Weights of a small GPT-style language model, trained from scratch on English Wikipedia.
Size: width 192, 2 heads of 96 (1 for keys and values), MLP 1152 tanh GELU, vocabulary 1334, 5.88M parameters.
Architecture: biases, tied embeddings, normalized queries and keys.
Training: a variant of SOAP for these matrices, 388M tokens, 2960 steps.
Each number is 50 + 15 x the weight over the matrix's rms, rounded and kept within 0 to 99. Layers, rows and columns count from 0.

# layer 3 MLP down (transposed), 1152x192, rms 0.0484, rows 511-527, columns 0-95
79 31 31 36 64 47 45 79 32 33 76 24 60 76 66 50 44 37 38 51 74 56 45 57 86 57 35 61 40 54 68 53 67 33 30 56 71 37 56 56 61 39 51 73 59 49 44 55 49 59 50 50 55 61 70 25 34 33 45 55 42 38 44 45 62 42 55 67 59 33 46 42 45 53 53 51 86 48 90 53 76 33 36 65 88 55 44 44 77 60 72 42 48 24 84 58
48 61 75 49 47 48 50 63 67 57 42 64 19 29 30 69 28 33 71 46 53 62 52 85 75 62 59 54 07 64 35 75 39 35 45 80 59 55 57 66 45 67 66 45 34 02 67 61 36 43 41 48 35 28 76 41 62 31 50 53 57 85 35 43 37 52 63 49 47 54 40 36 30 41 75 73 41 63 58 42 36 47 27 39 53 52 28 70 71 76 63 41 31 65 33 33
48 58 62 54 75 47 47 35 63 68 40 45 55 34 34 37 47 54 33 78 33 61 23 73 36 40 55 49 57 73 36 42 39 52 62 39 62 61 71 35 47 38 84 18 46 70 43 36 55 32 21 37 57 53 44 39 40 57 45 71 69 31 52 43 55 75 34 23 14 36 54 60 50 29 54 52 57 65 44 52 64 67 74 69 67 35 46 53 37 52 54 43 58 45 29 57
44 63 35 30 47 44 61 62 22 59 45 24 57 31 73 59 55 06 54 72 61 86 89 47 50 66 64 51 43 42 54 68 46 45 60 32 52 43 64 44 41 26 25 40 55 37 46 49 49 56 61 22 37 36 75 13 41 58 55 73 12 88 44 49 54 58 50 42 53 71 63 41 19 46 34 27 42 41 44 28 17 39 39 21 61 45 62 49 89 80 69 54 72 57 33 47
41 36 15 71 40 59 62 19 46 48 73 47 65 70 83 57 67 39 45 70 60 52 31 55 34 58 40 60 41 45 45 05 56 70 47 50 46 67 60 39 92 38 36 32 46 59 43 51 77 45 34 65 63 72 54 39 34 60 70 79 41 75 41 53 23 67 44 67 87 45 38 61 19 54 36 44 51 52 39 80 30 47 66 62 51 69 56 41 72 50 54 67 72 52 25 67
64 57 54 52 58 34 72 48 41 55 92 64 54 50 36 50 44 44 34 73 66 74 63 39 31 58 18 39 26 70 43 39 67 31 38 43 59 47 59 48 28 61 28 50 38 54 22 36 43 50 81 67 36 63 48 45 77 64 55 57 38 39 45 25 63 16 55 42 39 24 25 51 67 52 54 22 71 74 52 53 70 55 33 53 66 19 58 64 44 73 51 16 42 54 40 57
34 69 58 39 58 56 31 51 17 58 64 51 63 59 68 48 40 08 41 52 70 49 67 55 45 47 47 30 54 53 35 49 30 50 60 32 44 62 39 45 38 48 31 56 21 35 51 50 44 59 43 36 77 62 60 22 21 54 61 50 58 46 78 29 46 51 35 57 68 34 40 74 48 32 54 51 67 60 46 56 53 63 62 63 60 52 52 70 51 64 40 31 71 74 48 35
41 22 37 55 69 25 19 33 41 55 81 60 68 66 47 79 86 49 46 70 59 61 51 49 40 24 59 70 59 73 68 44 54 58 36 75 83 49 53 25 53 51 25 60 49 62 32 50 43 57 57 41 27 53 29 39 29 35 39 20 68 47 38 62 52 73 34 40 62 59 34 57 18 21 32 78 35 64 44 38 51 44 50 47 38 36 49 40 60 50 45 37 54 55 37 53
33 53 60 71 37 58 49 47 54 46 73 17 70 54 34 41 38 24 65 45 56 13 36 40 64 70 70 77 63 42 64 49 36 43 55 38 34 47 53 34 46 29 33 59 64 40 40 26 60 69 39 44 66 47 49 68 60 83 57 44 51 43 61 69 57 69 35 69 37 64 35 48 48 50 51 44 75 48 73 45 28 31 26 66 18 63 40 43 49 40 38 39 53 64 91 43
40 74 53 44 25 27 29 57 66 85 55 50 41 32 29 23 48 62 21 53 36 59 63 35 57 33 46 64 23 62 45 37 31 52 46 54 38 61 52 38 33 44 68 37 29 43 39 32 38 67 41 43 69 48 44 51 53 55 54 41 65 60 57 43 61 58 21 45 55 40 27 59 44 48 61 43 36 61 68 74 40 60 51 66 69 36 21 67 63 61 32 59 56 42 38 46
52 71 40 49 18 66 44 48 25 41 31 87 51 66 55 70 45 29 65 61 36 68 26 68 46 42 66 42 76 70 55 67 31 75 45 63 66 23 31 70 41 45 54 61 56 80 80 54 50 48 65 26 37 71 43 34 33 39 69 59 52 57 50 78 76 59 61 35 67 53 73 45 07 69 70 32 71 80 35 85 65 52 11 43 53 54 57 62 76 56 60 56 72 47 49 66
72 21 41 51 57 43 48 56 21 57 46 38 40 32 13 52 74 71 38 65 45 51 68 39 53 57 67 50 68 27 63 49 38 33 69 61 42 40 44 58 28 59 30 39 39 67 40 27 51 39 45 31 55 47 61 57 40 62 45 62 62 50 18 49 60 57 42 31 64 61 54 41 59 21 46 55 49 57 25 72 54 60 40 45 68 60 40 45 78 42 31 64 35 31 50 19
66 77 48 71 57 35 40 53 31 52 71 44 18 38 56 45 66 65 48 35 49 46 40 47 64 38 90 32 68 35 18 16 47 55 66 53 60 84 56 46 68 36 45 60 67 40 37 75 49 49 57 23 68 54 41 54 55 59 43 51 35 37 34 67 65 36 32 84 58 34 36 35 31 73 43 71 39 58 27 51 45 29 47 87 69 56 36 82 38 50 52 67 58 35 55 52
49 20 67 73 25 40 45 38 67 52 49 61 40 58 56 26 42 54 50 82 33 36 34 58 46 71 55 25 38 40 53 78 32 50 65 71 32 64 54 85 61 50 63 76 48 50 53 72 47 33 45 57 42 62 47 75 61 42 61 47 34 26 40 73 44 57 77 60 46 48 45 43 31 52 63 38 50 72 45 41 43 53 40 55 23 44 39 41 23 61 56 35 59 57 58 44
58 64 58 39 55 49 64 57 45 36 64 38 32 72 61 51 88 33 34 68 61 37 64 71 51 68 67 62 52 68 40 61 49 57 39 42 66 63 50 38 78 39 64 77 58 81 60 55 36 58 40 55 46 68 28 69 46 62 51 54 55 83 70 56 84 51 73 53 75 39 31 57 42 55 44 79 32 25 49 25 73 59 70 53 59 40 69 44 55 46 58 58 48 43 39 51
52 52 74 39 58 68 47 31 41 11 41 58 18 51 43 46 67 49 48 36 54 36 38 41 32 37 45 55 41 51 39 45 42 48 34 48 42 51 39 43 37 54 58 52 49 74 28 45 59 42 58 29 68 48 61 57 24 52 47 38 78 64 45 58 52 56 39 72 64 66 61 50 30 53 45 28 71 50 68 60 52 44 64 42 73 44 66 48 55 61 27 39 51 57 32 43
66 26 66 67 69 48 60 24 50 37 72 62 36 75 60 17 44 33 60 63 43 00 54 78 40 57 52 49 60 69 64 57 60 60 72 56 36 48 56 72 60 54 30 92 75 26 12 45 34 50 55 53 99 13 57 47 67 54 53 44 40 40 28 46 47 65 48 40 62 64 85 52 80 79 49 39 45 19 42 33 44 50 49 41 89 35 54 30 65 54 55 37 32 46 34 49
# layer 3 MLP up, 1152x192, rms 0.0482, rows 512-528, columns 0-95
53 87 47 86 61 38 49 52 59 22 39 57 35 32 48 69 41 62 42 27 46 33 93 08 76 74 53 59 29 81 34 36 51 25 41 62 38 37 55 46 34 53 53 37 71 53 68 38 68 82 23 71 38 50 68 44 47 37 72 43 47 59 70 39 42 67 51 47 14 52 53 58 33 54 61 54 48 76 45 60 52 55 33 50 56 47 52 54 60 67 41 64 57 71 32 41
84 41 71 55 42 63 42 38 50 58 66 63 63 50 76 42 46 99 43 38 40 44 29 48 48 75 69 40 67 64 58 58 63 47 66 40 48 37 56 41 43 44 47 26 50 55 63 70 26 38 17 42 40 44 44 57 22 55 24 66 42 29 40 31 51 54 50 10 50 46 40 57 34 62 47 53 60 62 52 54 59 63 43 15 44 42 33 29 42 55 53 55 43 63 34 45
80 42 71 67 43 48 44 00 50 36 36 40 83 37 46 56 34 78 58 25 57 58 29 44 51 19 55 44 41 32 53 74 51 34 45 45 65 57 44 87 46 64 40 61 68 60 48 71 68 60 53 21 41 42 34 37 79 81 84 33 58 58 52 62 21 78 46 49 35 54 57 64 22 32 52 19 40 49 44 47 66 37 29 53 58 87 37 29 44 37 16 60 52 51 42 56
66 37 38 58 51 66 67 49 80 28 68 65 65 49 76 45 81 36 30 64 40 46 56 37 30 73 45 64 82 48 64 56 49 55 47 37 32 53 61 26 49 53 48 65 53 29 26 77 67 79 38 82 46 69 53 86 42 50 49 38 24 52 37 78 59 60 61 52 89 25 83 38 07 44 38 54 43 64 30 60 16 51 59 53 39 62 53 35 62 75 58 74 41 40 38 53
62 51 53 57 56 62 57 53 47 50 45 54 36 33 29 55 48 50 81 52 24 36 49 39 40 49 65 36 41 28 22 32 27 43 50 49 41 74 55 37 47 47 39 49 36 37 16 37 61 49 68 63 47 53 71 35 71 46 44 77 60 52 57 46 54 11 61 54 41 26 33 57 87 40 47 25 49 63 75 63 37 24 65 57 26 51 37 49 23 55 44 27 53 46 64 38
36 82 53 52 53 50 30 38 59 40 73 48 47 33 38 74 44 47 73 40 50 43 55 27 34 59 46 50 39 54 41 23 18 34 47 29 25 43 47 50 53 49 47 60 32 52 67 36 33 67 65 56 27 62 61 14 48 33 58 81 67 41 50 31 16 49 33 62 28 76 53 56 37 49 50 57 49 32 59 65 30 80 57 55 57 53 71 57 43 43 40 53 62 43 68 43
71 55 57 39 38 41 57 43 72 72 54 59 76 53 61 42 14 65 79 59 35 50 44 51 49 94 33 36 30 61 52 62 45 65 54 42 16 52 31 61 49 40 76 47 37 38 75 78 65 66 58 40 55 56 71 65 92 38 57 51 33 55 43 36 56 45 40 63 56 46 57 41 52 80 73 51 56 79 74 49 42 44 66 29 38 38 52 42 58 64 61 44 69 66 53 43
46 69 42 61 51 43 50 61 42 54 65 39 68 35 44 28 39 45 50 54 33 38 29 28 65 51 54 71 42 53 48 07 67 51 66 68 40 49 32 23 23 56 68 21 70 71 53 40 61 30 36 35 48 61 43 52 38 55 39 67 76 27 71 78 27 56 34 57 31 51 45 37 31 79 61 51 30 55 45 44 27 63 25 71 59 64 44 60 54 32 45 46 39 74 45 27
56 42 62 52 40 43 48 17 60 63 66 46 48 52 37 68 32 41 69 40 46 36 67 21 29 52 56 32 38 47 48 43 47 42 60 58 55 63 60 55 33 25 67 29 70 19 61 56 37 52 43 26 50 76 42 44 69 71 55 45 42 30 49 30 45 57 44 50 58 41 58 37 34 71 62 34 62 46 58 49 45 36 39 55 48 65 14 96 45 33 59 39 33 44 43 65
28 36 24 44 35 71 47 74 49 56 33 54 70 68 52 50 60 57 43 37 21 58 52 43 23 55 61 49 58 48 39 44 56 46 57 21 66 74 19 55 40 21 29 37 40 62 44 58 54 34 70 35 19 23 38 38 59 42 35 75 30 33 43 48 39 56 33 49 96 58 16 36 25 39 23 58 30 51 54 76 52 29 45 63 18 38 60 55 42 77 47 84 27 39 57 43
52 42 60 65 43 51 50 44 49 53 53 45 55 39 52 32 35 49 76 33 46 50 36 65 50 59 84 54 30 34 54 59 58 33 33 60 91 70 48 59 53 59 57 49 60 57 76 42 45 77 61 55 66 49 49 36 53 54 45 62 54 57 36 47 54 69 43 77 19 26 48 47 82 53 27 66 26 69 57 44 46 33 57 45 67 60 63 38 44 48 72 64 73 54 55 30
41 57 54 55 43 17 54 52 45 70 63 43 41 28 54 58 57 57 54 52 39 68 51 46 71 78 38 49 55 48 35 21 48 65 43 49 44 69 33 46 43 25 58 61 47 45 83 34 45 53 35 46 78 48 75 50 71 51 59 46 30 41 57 57 51 59 50 88 51 43 60 56 60 73 33 69 60 47 03 50 30 19 65 44 37 47 53 59 54 55 66 35 33 55 48 43
61 55 51 27 46 50 56 37 72 59 55 68 53 56 42 50 58 17 50 46 47 52 58 57 50 42 46 68 61 65 36 51 39 71 35 43 38 53 29 49 57 49 31 53 42 45 49 35 42 44 35 68 52 42 48 40 65 42 36 63 59 04 51 50 64 72 29 60 38 35 36 73 47 35 61 16 38 46 56 38 61 44 44 33 87 40 35 54 33 30 28 71 29 22 79 47
61 39 60 45 65 45 40 46 32 44 71 54 27 66 73 73 56 64 34 43 34 51 60 43 30 59 65 49 54 37 78 56 94 37 29 72 57 30 45 65 41 20 38 44 57 15 54 74 32 58 44 59 53 67 51 55 63 48 45 46 33 64 58 36 26 47 75 44 28 63 56 60 82 59 33 53 31 76 45 40 51 82 50 30 55 48 56 51 62 48 59 54 84 32 68 80
64 26 69 44 55 34 47 44 38 60 78 51 75 51 68 51 53 44 46 41 44 51 46 49 17 41 34 49 39 63 19 37 24 57 46 46 66 61 39 49 61 41 67 46 41 72 34 58 32 42 43 63 33 52 43 38 61 43 59 50 42 25 46 72 60 45 42 53 50 55 17 56 49 56 69 65 52 48 60 94 65 63 27 58 68 63 57 56 47 52 53 54 71 62 31 39
58 31 28 23 52 34 36 32 17 80 76 78 44 63 43 00 36 20 62 47 28 21 56 70 40 69 26 47 71 38 64 54 34 42 33 56 35 61 59 47 57 08 46 47 54 32 06 62 62 40 53 52 54 56 27 56 60 38 24 35 27 37 57 36 44 73 58 45 46 15 69 26 63 46 99 45 38 35 18 21 08 41 59 67 92 16 48 27 36 53 28 22 18 43 00 43
31 77 37 43 72 59 06 81 51 38 46 46 46 33 66 75 68 60 40 39 42 69 43 38 41 53 57 58 70 55 42 40 69 46 36 58 76 30 69 58 77 92 56 55 46 60 29 59 41 47 55 53 62 55 48 49 55 59 54 77 48 44 55 84 75 42 63 47 70 63 41 40 59 61 47 67 48 47 61 70 33 53 54 63 47 59 37 64 50 45 41 21 74 39 36 65